From a checkpoint of a small transformer trained on Wikipedia.
Size: 16 layers, 7 heads of 64 (1 for keys and values), MLP 1152 SwiGLU, vocabulary 32000.
Each number is 500 + 25 x the weight over its row's rms, rounded and kept within 0 to 999. Layers, rows and columns count from 0. Numbers have three digits each. The size before them is the row's rms in percent of the matrix's.

# layer 7 MLP up, 1152x576, rms 0.0446, rows 937-1000, columns 360-431
103:500477525493503488481534507565458490486539477520539474460530507494466520512485496496511529510491533508461514505507497523474503494537499518518481482555455495506470536500551517477519536514541461511473479515498466502478
102:511486498492531504524510493454482459472508523465495534490488495494491502491509504511503492521492473506527491487469546518527492497480483510466475529472471508516517489470455476506495510520480463480494525521444464484528
095:458531450468469495479489517548495506478437532477515500523467508560511501506492479497489490508498451544494478469508497543514484549509547446502449497489469488549499471472520547489435571505504518537472470476491466507496
093:506475492540493509482458469465481470499480517467519500479477508525501483536537500494484500520457539490509519482519464516516506500516539511480545499503475502549451462500496496527521530500515499504521511540566503498521
103:476522480486516503481498491525476558542462463505505513511533467485472509483480486528459494511513475492512492459454528518475481537472482474486510443479526515534525548495544526517449509497519490482512458478512522450502
104:505473517552486518478476485541512467466481514488517482486544484517477458531506505510525473495537487496514507519529502509581491503487502514542518492481511489468500544467509474504427509492492456482494537485500527531533
099:496500512487515474508458500509471524488467517529500534506503513475462517522476479505499479484504495475535503503501493515470477495500537492456500524477487477531503506523507499480521494487515521489484482490483494457508
101:480521535529557516506494477511517520484484522528499474521496503537459511525505515533497506463501441548481559514494527514467504478444506528524544495484497489468539432487532534481475519490518488510536490469513529498475
105:467505497494472496475493485509482516500477513557509489499487523472499480503476437521547479487474517526481530473511467494487536494522513487489504511547498496545500458526508494486477510513488476486458482461529522503515
098:506499545509514508472519489523489440454447528515515522460481482478507480520478493503489514480498492462511493471539513479522496505485456524488475482487453508484506507447520533507502499533543495522516514485495533528503
105:489516449434488497510486529499491504470539497491505487514516461499465520482488458496531520503513522519537496487522497453503495518522520534528510521488517478458540513493501473496496480498512471485471549479496506511551
097:534513516460494528503505526517492490482515525525465495505493514559505478529486488494495489461500517459480503519508504539472482499522503542506459516515467483458518520473463535540552492458486528493494465501462495483548
102:501518495461470474467489493492525503528495500489509466541519512525494478527455528498472487488506485463521516508507501485558528480524549516504487497494524525508485526536472517521503525484536497505523506492499534489482
097:556484548503493466466478529500513515521531481491510496504537493473521490541448469512523456520504491516526478450481492459496419522527505552501488496505492465490509500552520495465483464535491509499531516455503523540482
094:488489492521494456468488492506489519512455489473485492504500522497520493501495540441497474515496497500509469493500529456510520514479511453525469510492507504503484533503482508506462518481499513524492533478493544495452
090:474507512470508514472495503489477467528520500486502501470498491506493487506517515501513532508532464519537510533536491512471428444501437519503483480477489485517482538511532539540503449567467508511575504513527504507541
095:485461504478513518516479516463521460490522491502532475529489481516499427466510507484498509505518514477472500500449516469518443531502524492505548469491484529505488519525503495544528524511557503503514558464487465445501
097:492496477472506457501524545500481506511477543478520517493517502476512511489501534487494552442480487486567519490535457521469510459474492515474499509502504491521475426469496516497503477488531484495499548501518491482482
102:498482520498461484509463509503469518514511517499460497538535483505532552522519484471488529502506534455575483513541480431474504463466470516533506502537451499494468486500518505454525535460504495459514487489531460493492
098:502519534507484468455537493515519468522518490507554503480535504498495477525573501556479522508521516527532488516521529452437468467519488501503512461486498489500522524521518507530474475547489530510492540504491483518532
089:498481479521520520515523506540524519513503502548472513502510497541505483495535533528523519501482467516534494485502528476522441537497479510482497492518493467508505513494501493520529477500466497489518511514471551535465
098:490507524505517496500488511499531503509494519474474493545502504497477572486522432474507532499459525508481510499484499513477538472493514500525509486488491512508492504562558496499485497502537518506514501494480543523507
095:474491484432488489523494525497487494468484528502525439517475493532492547492496499514520526484508517544489486505528556508496494510508518482490524483525492501520460524511426542548465495527511498516532545569523508519497
098:530532548509471483511485474535467495523509477508456480511493524497515503499462510513470486491466546512514483512512524503498524505503490515492512535495480516488504517476512517505495553472483490470435500456471541516520
100:495505503448498486527486467490477507474482462482485487510504481482483493502482500504474537534517484526428513523495516455477514473550513582497529514472516519468522510510463478526460469472459522512516518475460495486525
101:542484503438480464493513460512487477514470527485502482528490506514492488496498507487500518540506526493539519514522515510474480487497462478503488493509515529534546506515454483514496522513508544515554503508496487515540
103:474453480500460466521547515481514506539476513478498517495509494465500479522489486494480501461495533519456497495492496480535527515524531503530463523511476505514537475537505488498510496508513478552462467513487479470492
101:522522514534486531474497535472503499508493500508498525494495530510544523477516542496497472538527494501527508489485547479482547521532484499527536509580537510474506528468533526510445516473527473457490492485501503481459
103:477554476494506524483483452542497517470485499474443482465470456507507479503485477544511470478460452452520523490515496501526509523498459491502496504469516492451517540475505509484468517506480523467488489488478518492499
095:478515477468511488487525523486496519488505543496495538487496480494486521480501489498487494484469476521509516512457490499505562508495516501536508508494504520465502522498531505475472549513484450485500475494490492502496
094:500488540490471521489470487570482496500513553481508543538535511512478504506505506477524500500505506580486519476526514510479459487492508494512538478534503467518528475522524511491507495454509495519471521524504495505495
100:486521499503482551522506494453491519506494467497483519533500459522520550514479491507515528501519549484503501551477492498488505496506475469450481507519515477451519465520505521496515523473548530504470513467467526461520
097:489471489442465500460523498524488453501484536497475507489503523497553513475475537492468483519506466507473484524469497492554510510496502516523514486495497497477530459504417481525486507493544519514495523494468467493540
100:497502499490485521483493484478528524476497514466503462523519528506547459502480474501493496534485506559485482470514501497446476512518493521501540457536500447464537491495482493456479518445481501467475476534514513522514
097:532515474510514524450565512488507497489513503477486476534489521563477439530519500480503528496497454490493466502512463513502476480516495552527451458482491487509506524461515466482488496460512539493539521465520486507502
099:469483536491474532472547463490478568495509481513482449543530500578492501469497504489487489490522551473530497512469489484480487514501509499520468510523500479529477489537451519505481494473495536524506485542528478509494
101:485471461443566481503485526544470505490524547544506478524471534494531505500488501485473521489491488505500494476483502492492508488475515502517523482501413530532488508532507529533501513502517505512508510542499506486499
107:481533505489519508539527523498503473532454448494477488499457522495510474491514568480508534493514515482536501569527510525463474511535516440474475493504523480502491475474475524498515498487527484512480480481495540531511
099:496536514536478562514542477472546453501516448514511504523494474517484515495531481536525438502478495501527504511471482530485500506487539491485460486506472494441535496452466470532537492501524454490469463498473529479491
107:495478499551462517540514514503538471544493483511494525459464534491525514502528476511532478498511481465523485497511523503537471534473481484524480514517475537489519508502507494465490543500496498516478546521471525507507
101:509492499502478453545510476527501533465538524491467481502457531506478491500501468504563469490454527532467507525499489483525492491498486522482421505478466538508494483488529518504485472511499476470478500466432528471510
103:509528507492469518481481428507523519498500548464462415490491496472500488524491498476499469500522458514530470515484460545479490494469488506511519505538527508523502533493469493496478531525501535483512464526475521520515
099:521501499492516528528468541461491524550538501558522472502535470492526491469500531491485455488555501523514492505541494459524510516526502514487489491476469553486509579489515491500525485476502504502502461522496515490501
102:488509521496491513453478494463496516485502499525485523519489538530508472494514488474519492504514523529483443521506459543525529494484485470516478484534487533493560510530507489511446486525521510494469506495492499466489
101:466518488549488533476465518509460519477506495500459509500526534502535515502469459492479509509512515494486497509511479547469530534508519508518500498527480533510517526531510520495523493486513484522513523536511488574511
102:510490503501518461502454502528497531485471468503486496454480509502536485529474544496513511462491469515489490494481513528485540470521480528476526534493474500472447515523508497508511494498498512521537503484550486512452
099:494513478540541521490444480507494514498489470453536499491448488517528507507542502523506463495521498507505476521537494505489463481535491521521511490514511465473447481500529475528455462474540477442550511509503499493479
102:535506492485509503501465540487468527533525500536482510497499497518527519493481554474500508468555467482452528493533524484503538495506507478474480482467504508486523513509495504518500463505548490493487498495500540504464
099:437525502534510505522514465526462496513529482471454472483519503520455535494537510506479472451485508496488511515466528486471477478503492527539479529531482526529485473455486443473506486462488501488507461492470487459519
096:495471499504491500498555502509532499510512468525530487535532531509471533515532490509504469545475512478505520505481499505535466520511511499522482515495505508508489536553508518502449534524505430524524498518434462481443
097:497501524510504468472489478494471493508457516493517470493475535517508466507525550483508489480455508486495492470523529456490516501535476531485547471492506536452476494510479530496488508509486570455518486518509519488488
106:505550494506482517541462489457485498446536484513493529467459513483473541528501510511507512498560500533472531523494485507490504521508492449485522481509492479441531516463518488532507519501518482466456510480437460455493
098:515496521488479458496486498493566497525473516498500504517496486486490539498538509502470458510495462545485505477515497515487537460552499494534514522498500521462545470480481454497445475542516538515503535482523523453497
103:487472491483502488492521547519504475507467471531509488501463509453507536493502466469487521515502473497531529532498455513506517485569485464532461515522509483528519543551494473486472466486540528503471468474461500487481
099:494540485510551503476506516501492514492469518534510509494514460501480482468507499503511526471523514511524486511538446473508459471505484453527471526476472526531514527502603481506507514475536498463441519480460504474479
103:507484497496514474497524484460519536509510480531453507515480487494483502562478495514518472571490516444494510526489494503474502481508492501553491489488509528481499529473520507473495467504515473491522482534510504502483
099:503462495475522480543479465533467487471477479466517492497501536467497495532509472522453532506474512528487568505488526515515464417508529506498491535487533462506473489500458516510479536516547512488518475519540557508510
105:544498494525460528497535504498541475543458488481494537515508521527523472490547525498495481470552493475487506462534513517490476531475447479498500491467487561495538506543496504510522497501510512513502503446503489475495
099:504513467493469530518510514566517438500522523535542540523489444482514518514496515432555527482521534533526497568438456476479493519453497490497493492502525478473460475508516516510451495519424527476493525469482493520525
100:494548428511455493472491528509494479497482482472519511531488476500495493453519484489496494476472512486539492498545482507523490490514503502511479489494471488480499516508513530543484508496480460452432497510503484496471
100:493470550490503520548510474491423497504502476571488486513508503534521543492540501465487443520535523483488553493476467502478478504554489470502493514570466503513478502505541511496508434502518512504477505468475525471473
104:511471491515501482526501452478519461500476475558482528547487535536503502528510501481497474523505483458525501527508479521489530494506482481440482482516480562520497502464518492477493519506465502483458444494519480536513
101:487460471538491493517539491510473494475484501490472505478512511519490488510481501548496487464525459501529462494501471545535493504506528520496515495460521503489515496516480485474505501511505456461525529500473484509494
101:499487512514492498522479500475504495476515531478543514514495499524510477468537577509497497490477463507528489475511505525511504473490484460466498477509517547495540501514523571534491507502506511524505449553498502533508
# layer 7 MLP down (transposed), 1152x576, rms 0.0424, rows 937-1000, columns 360-431
103:505452491463503461519465516459477475480521483503518543503521526484517509491500497552515484465528523496474527478522525487490537531501492481573540501495466474510515499514545526525480493521491477489491491503471497515459
104:540504556503502493513468485503520511512522537568498520484485490513500501445510476514503519541503520528535464500493472474444513541485507454502461540554494496507515496505532542495478538460568489498493495485482524474519
097:513472479509529520515493468525516517492476413550480487534508522540468509450541505495488500466512514497538533493463501490485468434505500501502500557524499494508468508481489495462484487519516536537535482502537461478484
092:493502461507523506454463519474533499515521522518495528519541499501477532484510524503498513511489504473476494520520523484510531480521491507500503506503515523476480484473500487467486510488507506506463491510506496470496
103:509531493459480462503503515481487500488443493529513488470487499489469501495555449513456512507503523521526497485535537494522519506465500506519524499462489513483540534461525553514474437466522496543507504528526486504458
104:526485530532490459473484492473491482536523510508522460505550487511480492517523494507506492540514525529511470452503514493511475493495522468515547493506466480491512526469488468533485540518503483508476506499501539506484
099:479482508516522474546484523473486481442478481478488500497527509462480499524512435446526513498488519529524514486517499525515439520544513471489492484528549503516520492482460528476516511524508520445509524510546513490544
102:499487529445536451489483467498469534503513478509466484490516502498506488495494501485485473473458479546486493505499542508477536463533485470533498492495488480522494458496477503457536480518490482484495494480480503487453
105:495516516457504457476522536495500524484508494509521473505521491486546485465492516503487484478525466526499493487501499516501459511475502468527497490515491478503485476546501501474516475505474509488505496495526492487479
099:497505521543556541507502527509499488540556441491475493500546494514469514497493514529487476493510482485490507484528495493501504470481511449503464481507475491509480507498497517504533481513501551504475481490482479463538
101:450517478486491513517477539515488516574493512525516525520496512520531487468521498518499497485516526497474511517484482500498482483471528563515527485481544495542519506520484506490468491503519515515507504514488483512524
095:481518488498499524547477429526508472519498510508473471489464515522515476541506484535526473443478501489525520529510503556566472477538469509481503496499534476483540482491475481519513476513494553522495470528490497492569
101:519489443508481484497468510508475528485481541549490519507503513490488508538496465502468523480484523492501487513464547527504475494502446472544495535530530482492474469468476486457469545471532524533510497522479525463527
095:496513550539503497521471516482503515473484471504467516535503504525498495507528538487494464499501495480508482509565489521511498514481515508472520458538495516509487499511507486512513521492515506490503486475493501484504
098:517528525484548495496485498505508510498533516524499510506503502472499548505486501463497496488490533537464469514462453525495487519488490488507495529521452492541537519503494498567559532515515504485518490491484487516500
093:534508472570512540501493493479516485456458511504421490456494541495530526502480474508536476481450474497467498489450489499460545510462496478532505528481511513493515527490559504563491501500490525452464519536467487514471
098:531547521500499476458540501475502502502470501510519470512502484533478512515467506530531475499478499516492527536477491492524486523488484498517509498449489528512534485484496486475531499507519455482485523545501509502477
098:528514488487502488543554541494469510529462491524520485481516531496470502492445508494524501481546531525491511485506482506479498491501501528521486471507482516477499521475513499518490533488477518551533476498474499535460
102:496473475472491485501489505512467498485558489493510511523498550494545478473506473500467487510486492465487527499503482467532473519482527510483526487495520456540486525475496492532497512474510482483558510511555478452477
097:517485492494495519478519541528503531503547494477527493503493478520481494476509539505504498509465451506517503473484491537508513477485509527498513498535522491527515457519463494488510487482511475539515519488527495534472
091:503499464519510531477520523500515516479508509508468507511483491492490507482501473506522511457499518527464523493474516500470520544531512490516480495504474520535441495544523479441505508497499526441494524481514456501494
098:517535490505463519476444497512546506470462519506518522492539529488468488495458476486486473453527494492581485526539508521512490516490493507483498477472504482503476513510467517489510495507469488463486499497480451515450
097:518509553489496509461501492500493509484468524510500498472514441483493504497519440463507518470485489544536506479502539543525481489499483497536476519504520556513481465479515544513514505504522498501482517504512519520488
099:512479516549490473520514478467516524501510518497498514506500501477497494485505501518498516461517522520492459481547510523442500442464532486531543471467524506493490498525481528492494508481526513489460489452468502523517
100:501470505543534475507530502476498514502520480530480532530478482483524464541510528497481552504460457563453494532530510537472496496505529544493489485536537508499512506482496557500501456476491488490466502500473466546532
101:536541519460490505486562500512528475515469491533508498557474510476457513513533475488493464546498467507517535514528541473504474496491484522505522524481479496511505511525520518483486498552494499509497501505507491502488
102:485502493514505482540499490493524501478510494473483470521493490489459499475495512487528480489513477530477498477469514525498481543490490463541492506497485478483527498485502542480466508494506529472492511513494521544469
102:515498515556507496508462506485452494526456474491475469487502534486493550481494521469524454500503499485466414505448484461515506518509523485541501477515484489481502492474528479499492515517480497496498503524520564531505
103:514497515499499524456511537526477483493490504507450482542505516470486504521489521481526508453491488518513481534465527559485481505476514504521506468549500485487516469494479554534450488495523495502521508526509536495518
096:522480474464474510516509420512508525487511491459487516493485493526532508508488493494490472500495508512474476496513487479492498519495527463485457519494554530487482511493477527504507488505513495497522475485507490501473
096:544478507505504512513470534450477493497492486447477503516502508494512487517521525482459490496452485481517470499521481476502495548542487474505534471473496453498475510501538465513453476522494516480479451479450500503475
100:534523468476503497475547523505480477444517503500520533457513521526520533523562473516530525503491515504539497464458505523487458563483501507514449444485486491506467484513490496510514541479521520497495511467495449498494
099:501495466490531537508493520523499477500461502508525480522524487470505506473522503511507481552485495537534502492549478468528505496493518504491535491490481513463533491489523454503512460476519472461467503505549495491483
103:454493497508502518469484489497469509511479535503506482509519526450499509520494519526498510504517478492504508518547503480538471505502477504503465484495491466492518514487515469472466476498503464505547517511499523484496
099:483500498467492498505490453490447519513493499510482492495532503500504437478508525527488534517524518499504513508508474548523514542435545501504488515495473479488486537494502482443461452518483482536499495459509478518505
097:532523491542486491519488520491512487478515500494528523460479514425450489548477508505494557500488494519469508489523482485534517459487483486482503511517510529478540504499495491514512519497502503516517496519530485476483
098:513519499522467469504519465503489518514499490494513514517508535512513490542523506486476489514533521505525526489553523472496552479487566510488447503495551473499502498471491520493464482529458520483539527528480532502488
107:495488457494497496437504554482512500508481476487510481482509520487484482465509468502516490522497526488494491473525495515531497558482561493504483496521544527465492486529490429546526486533452514526460473468529502547510
100:503502566459507506489485497500449466495503491515534517522507499471562496476529549543512503496502507541512463527486497512473463473510530512506507506514509527512544526493471517534526487549555532499478485500478518533512
106:512494482471496496507497473499470465507514428492508551492535516477485508537492490485508511525528472427505464494508509466518508520516551536501538493478537511481485503515489492511523534537517469526506539469508527474494
103:507517495495481485504465524510505524477519509500503467474499521524435472507540495507580491503505537464520487483535526517503484475458479461482488484498499578537491452483538510494479532495551476475470438493520471484493
102:489493486460463493504509482466508524513538511475505497491496500508489516511510507487468496509529484539534461516538523521518497507485502484506519519494538531517525479507493486556517467464464497462495509529458524549485
096:553506541492499518475470505460504532529516481465459514484490478529489554531481502477497452525502527509548471505511529506501516527506516476468488507492484513528514537452473512572533504522474485542476493521493532505456
101:484480510490517519511530519514527540501475532487504483461500521467470505523488488539496545490493500499518511479514486522449499489520536481487463521499500510505503475532506487479477495508510517487538478508503488480476
101:435520478472522532476513514511456513474465495535511495497482507465520537474517511473525457474474475499506452471517456459486518530531487528445466496516452480505509491541472487485498481479489502493485481502521513492508
097:505487505508502513492496486503527506522528498475534502523462484500500496515487545534525505458484537487457492497570505464525486531461466576487463478512454488508478505517468477545496541518503441510502503473499511531474
101:506449529503486479475445481500460519510478487498501487444546500535505496515472472487511512524523502523506491489459529493504514499505518496471470530487514503518463507521509516527514505488483476533553535478493491540507
088:484499504500510512481514484533506468482490511511499500502501506484488477539505470531523496535470524511525518487473488500488497493488516504557518518531501485515493471486491492498519513525488523525517505513503452518543
096:515507529544523524503516530496498485515510527483452481474570504533518516530488498482521518499469513496495508500523499501484482534484531518469493504463500465502467505466483487471489493521490530478472532512459481465481
099:502505546503521466513512490468532507491520471498491492476490508514490505526505535513483508500547507511478526519532454484535512483503497495493489475509531462500488530530481544470518505535494510501515566513490501505507
097:523494525460499516476534517517525508506478526506512488512525480509521476487460500520465465530502456528539550460515542494507488504524502499518516504542503454492469535466536531528501539466497498471478480506478488512488
102:529527512512460473494501482517533516472508489516484479488502547515477504518471474490509503518486510535508465516529505497483509516493527491499559488505491530492503509479496465525510452495525501513492538476452430483473
098:488491491481421509504501549483493491527475519483529514504511504475483460530523478485526524536525500464470488492502505480492534482530509459517508543503480487482518525546533503475489544461533483487580513538505524455541
103:465457444489545495474494511529498485531528513507540491494501513512475491538526515475527499535510507513535506504527523486485492541504478511484509504457510435483517523516500483531500518508483511488458518518503512524460
101:503487475501508481518464490466480484536475503473545511492466506546510507557484511498467489490518523482517496488514454494516478491454494456554464512479456499441491506495481514501473503510452561520486510541484554499490
103:499525455491461512520489519512489477460481525526523500486496486512529484473537498477541506525524472479496504518472549477499505515483536519485490494469476488487494488491458484522464441479549535506484519443540539529489
097:521494470483511526495480499483497522552479513526504447501531524534496508468505505492490492507516474535453520514526493503506518454462491464481504501511487434483535446503489505466483518514514469503535487492500523497527
108:484500505503527543517456497494550537546487531500491466466488550500511516479520555499521513523516493473481466498514481506467494467533495453487501519519486477513537477479509520496509488518528469469497452501540469465507
100:507483487432532532489524505508537505533502476478479525513503520467459496510519519515489486509497461542526477503488482479544572499504484534463521516506557503498485485507517506482507518498513485488490485512486502498518
102:505496497511451499573500485461515499489490484474487510515487517481479533524489526485510495491519469488537494489529501493506523501484477528501437521532510519492482510452497543475494513508495482510521469511507505484481
101:499453477515514481525510488519478526463527475475507512503480458491498501522533538491500501527489523510482532528458487542493513512488536514526507506487487425510515508511516493528528499498496522479511523497539545501480
106:540465513547472454455492485513477498518498483544487480503493528529479523495493503464507484512451472514519459507524506503512520480504490415487447543451515486524490493472467455494497481540422499488481501507497510528526
100:448462502488519493476491525497528493455480462501537502520506512459490483492527508530506496470477477440504509502491513512486500478466477501514488521459490458499446467468511470499502489529497470466517531503474491517515
101:502495496484541485513464520483513478493491473495488480486494415520543495522460503497486543494460513501500474485461496535505484476497532478487512490490546504487499512502511518486523515503506481486484532479492488489492
# layer 7 MLP gate, 1152x576, rms 0.045, rows 938-1001, columns 360-431
106:500466513489471500534533502537480500481492507503472493440483533480457515490535483456503576459502569514547491494500507460498501509520479469477491491484490450501483562495522543527449511525514483491533471482485526443501
094:500473527506510493498482501518525463478485523479510469496491472448501515514497518507478486479492497484490479505510466471513480496496462473482487502539491516516549512520519463487467505460500486502493453496552479500530
096:492509521494485501526490477490513553483501509442488522500496486502451527508501485489498539470497474490456517486460509470499493523531512530464504522533505523495512515500497496473508474503517459508465468493497503518516
099:523447517523555493513484516481515518502500507484513502530530506500502522509520503468544507535496493530488546518502458480507468493520499494503476490480513514520520523520495498508533538507507490518502540497453480509510
102:504514489521518464487462520514529563555458503540478489488492546514489500520488489500460525505530516507503492493516489508461493487493451514532479498516459531493459531517495483502505494536480517499526471470483479530549
099:476502510532475539463463503516491514497480501508507530507510497495531473514554497505452527477513486526498487497450475449479513462577438470459490522464506479429532503459519495485487457489535538509524509524494515496534
102:488533497479515523542546482500487499478510499519443531496508570513513520500524466476455486507461511536511514513461504560488496528489490471481537508459505485486496541519479501502492525518504491492516514527466480509482
107:453537519525484501522491468474518554517506443521495483517486517517503486466523505473500499531494489498549496489501510527512544485487491509467488520467486570485530533529554488503511503493467511514451486527470536514513
098:482482514515525526506523500510485515510492485475537508486454494531470502526480479483490476471505514505504494493519470476493551482512496549468483538491520542488527475555483501491416511478556521510487512558462480503519
109:452475543471468490516451467465543513529540483512473503514503565487521505498510524510516575475505534512527488532461515494516493484480465471479492510478493528498513496500486495532453528507514508523513474509526557521510
098:516544492449452507504477513500524504511482483516465485506439556530494489530464511529496509510532501515508495505456537519536494481514515482476478511459536471482507489463483510486467535467468507524502514481489511511512
098:511488513464511487513464479506451516538506490574532499471528505493488502535526521478466547527450502499493503468479515514487476529500443483459500534458503451505482501539443487501543534452506495508471517514496479566530
099:452482480506481532506491480504513486527463526514496491476515500497481508498520503498463520439538518509482516462448518479487529485458472460493463478506516527536489467486508488533491493503472536473507520538500518508554
095:455486476447481523522491492433476524482519485506501519515509452557473532496528512492522493489510510451503516474509530464523549492537465489494526512507491469482524562483525475504472501490500459477490501484521476510502
092:520485491502515442492494539565501483530493498473499488506501506533510488459506488470499464529511495488484509543485486482543494496525505509456500480526526530496533493482510509466489500533481453462499511487533508518495
095:478484488486513505520496491513485505507535519513489493514499527491465498493502503484532515531529519514499507429447494485492536482478489490507510492502475474453504535548537500541518495499475558486496502519467485491525
095:511506487477436471541475525491474450518518499460520490531500505508522509491514479477465497496518493478524484497431492463511559500492516505480511480503450538512509485485479505513493484511532522502535555495478474472512
104:520486521523511490493519495487485517504500541499480527505486510504468523517480469486462452470477505519502462494519466561513521500471521486440469496459505531523489490524535485431546510447451505495486457478530538527494
101:493472528465488539513481533454520512480466457530472486490475536491469471486480472509515519530508504499532516508520490457521508527512476488492498477503478499519454479474491505513494470504521530499481503552483518465492
089:507506482509490473482476519510472504495507528535505459484517479534488513478485501516479519469468505534490485486485510510556505459521516488496477528498465523521473498494508475430484472462495508483506504555474505482522
096:526460488535528476547522567511453522513494554479477483567496485481523511483518482518538513527492502501501510473482505477502515514526482501489456511505510497493536507506525483509490456493508476524498496536478508504495
095:534465519488456516534489521483497520475471499505480507462522520541495467506471470527474518471473493479528520515517509498477531518495539515472553509484477470538503467466455519508498538508513469477540497509511517487476
098:505538487519498544493478488493497538526514483523497526520471508469502504501481528468512504471533522479480494510520490487507464489464502526512523487500503504516531510501527500539522531500496551469506494481498479487514
092:480556524498516497485507477511526531498504457501498451504479513510457511535544464501519495491452524492493514493485524534481436487510540529493499523488509524509513508478467454497509547449477474478524483491542538507542
092:501582475500505499482481489507462530480447468527537510494467510531523494529486483467498539481509552489537496481476510521544477489489484489509455480453495492485474511506486509515466514440524501522506551518507502486507
094:489467484496474477496501543502522489525496499520471545490506489458515500514524468501509531520495514490485482510538525503495498488538495489458493520523510514531473508490459494527554504518482483548544517489521472475526
110:522481502517488502525533494495547499496486519491481544479504522518500502549520470482483512507496500503536505518478510513482524470505483540438494547534578510485488524502502489490499552505527505450533491522476495509510
098:522517503492463561530521563469575515501490514520464453533501540459503527494439542485571531453502489487494523497473536511505506535489507442530536484560521485560459525528523501528462482482514482499469489526496537469476
092:501506490488512473526448585525476500505496485521513482498462539506518481512535505493501499495497522549505536524492523490526507455507481477479523521500546516505466529472535517516520502520471505507532546494485494484486
095:498512489509499510529515496527510487510460514503488498518483474525485536491517474500520533442491485554497514517514490471460469491500440538512535504508502517500503455467502475510517502500519500508474461546504475504468
095:487522460487478475545487477487489513503509456488468552477484520489481548477539493493471500500512533517483557501509506497516503465507491516466447536506513482474483481509457515518541458465479484486517496554504518487510
095:491492507481473509513522499475504513475493472521476475519513504525508494541504500495505523492509475483506529501473516511532544478477499512475474539479496487499488493485458551562524516505473497488498551524470494505556
098:481497515480474505499511512502494516507450495507453518539493540501486526458502469426504503492474520464496497508469496499521475511499501478486485498468546518550526498523470522507484516502485539513521529483534539495512
098:494549464498482490478492470504470525497487512486496518493450507490483487511538462537504475509510564479457536500508489481529492525477466489506482507522495502471502505518484466545495477470458480518500506546499516488488
121:521490490509501506540515509467517500506488516507525523464471522482477484557446512498527534509474495501510504502517491528517523477494445481496518490496517532462541522500469541493491504476482518491505476518503506489515
101:528520504502484506527503493503504574481497481511496504457480474521531485487485500494514502537476503538487505484465489513517482443490481573516526541453550505486484561481534506515523518523545469501487514452522472500464
103:546487481523518508526440523478502467556518539485520521499497474503503478539511508506526517487502495501492498444520489517491460508502506461518480485484563567501506505507447484520473508477479505458478522506486531544555
099:532507526465469500533506475517479494477544491484477516501465530520516500465463497477456549515501521470481516495479482480476483504511474426537509489456467538496436523503504543491524456508505516511490475526498485474489
102:506519462489484492507528480505506542498515541498488510524519517535500526514495488512494485510499475491510508466507485536546526486498490495538539507465503497520513484553497513495488540468522462520472483467493512467504
103:540499534503486521519487507504522529478484506493510462493521481522486472500500467495485532490483499460536497537507501521555544500512502490504486551502559497469454524492476501466498475496545511472487536536507472491509
099:453513481509527478517442495497492479526527489518507507506510553526490483521497506500497503524478501469488510497478454478512518444491511511460465504515504521497485473492527503553539517437466462529477506520503518518515
097:488489496493502456524501477530501507477473538447509495533436489513518523507527492511517485497486534479483492496528466568489525468501476483523466533515538504549528449512432534509478543524511507547518544490473519524477
099:515523475545501485498480454461499526524465486543444518506472502514544526498542497457470542493498459464500498505527473528550515505479493516519556546524521522457538445501481495519473467477533470537500492465478511481471
097:484503545477517519561461500484503487472481481460494550478515505526501494518522475450514522480499527491530532507498482500522492500494538500469507522511468457502480487523477510537513496527478483505529495522473520493533
106:518522513491512504492509506476480545528506501503485530466492500485502527509539514490466529498507504467504523505473507488498506527513465517471521535475488514513516476512481486477477497472501528493495509531493505486487
101:539496551532527497515516523530531513496467489467485531538450540487490495525485504508540503512485486482515494454510522540550512554521533465488509485462502509493517519516503530475500467533536502464468492516494497498510
111:520485455511508483484481465506489515485457529497459480502523463483508513530510490529502480537506492522501478490461477479509487513513493527547519473535469534490499530456500489479475497495487511512491508473487452521489
099:488506487517504520525480506474465473549495500522497496503539484479470513523483447445470506521504509514486577526468475510478497496495515505484492487482511518515476450480504513490554521522510529513513521542448504508525
095:482506500476487508449465496497509514496473517464504482490520471470501512483497480471468488528494487492526469444458487442517505524513502506485497507507537488474519490513532515485514475475518498519488505506478481481521
094:441495482487533477477462484486494513505531484525498511454479505486501470497521506497459547446495507503476499518499490461526498505523462502493520538506512517493518479504524476463481500506502515437474501496496506531525
108:486540497513484472502501491485500495501493471499520502528499503500532521544502522459484511519545493506497535528538483502507469525506440497513549520472507462457532512534469485521538500477466461516489520505426492469522
097:538512507511453480542509485506503522448505509512468492519517451468493499501477458486499485517506549490563535552520512488492489503467491467495494502469528542476511508510523495513484535486489495515528463485500553477502
104:461486474490509529460516497482513527575506544500496487485493518493517504490532488493486467513501503452519503479517506514487471526538513541525536513481521473496476508536489528509548479466523557505509474517544494473510
093:494444476481478479541501484476514496489523493483480501476485521490474527533487452480482516456431510518528521487442531477510557486499526519497511521478523525457496480526471477489521467501437517464481503505525533477481
104:555490542502490493522512477516501520503472498532510536519516507494514533480515524460493482480535551516475500512531526450456497454482538480492483457510545538463493488501517478465501537480539504482528515491525499496545
101:528499546490481516502444516531554475465519497469473527483468484524466452524483498527488507520492510526511518476506532526531511495504548501519501529515514515496483477470467491507482527514501534496494491499516550517512
108:531491523511490500525528458529524490525474480526489481531489459530537533492487535477550509517577489518446482466478484490507474476519508480443532513512489506473478526472501490491487505520483518471491488488511527546512
101:501478479508450438486487507527517514502480514488512504550486523482459526542474535494498548444522454548482540514511496494477471461434487509458524514521472487528524500475515529534519472437478467483514503485488484462491
099:540448505482488521497491529527510454499484495471499507502466498491508430499505525502486509492509529485494526472483462515530499524511484428499510499507509543496500507537508501523523514440481498460490494484476502493473
107:520511535529463509490501544576487484478513526488506464479525480500498517570484487480513532513530505485544505455480499497541498484502463493486519498465495522501538462526466502526471515466498519544480506513475538526513
107:508474457478490494505472484466490473532484460483459524504508544508490501517528518524515500480526493503517531497494476504530509488444515506491450536522534522513480493467463532472465452517504479511507488500537526497541
100:534468488523503510501519551481492522515473531508496477503477510464499496534475541508545531527484518508525526523542518510478499510462537479518481461476502476457525479506489497470554490485506478503486448514505526494480
104:502489476525508494512495505488482496542492535509500521523452516460485469524499532555466489434506531510516504502505530516503481444501495483448502502489497508525536497511507474502519501488490504474485496488509499499488
106:545544492587507507453531494474540508501460519543489546509465509503522532501483521508526543559477524473511492492537485510448486474504468503492513518484512491503521488514488507541461517460510514480526497508504540508540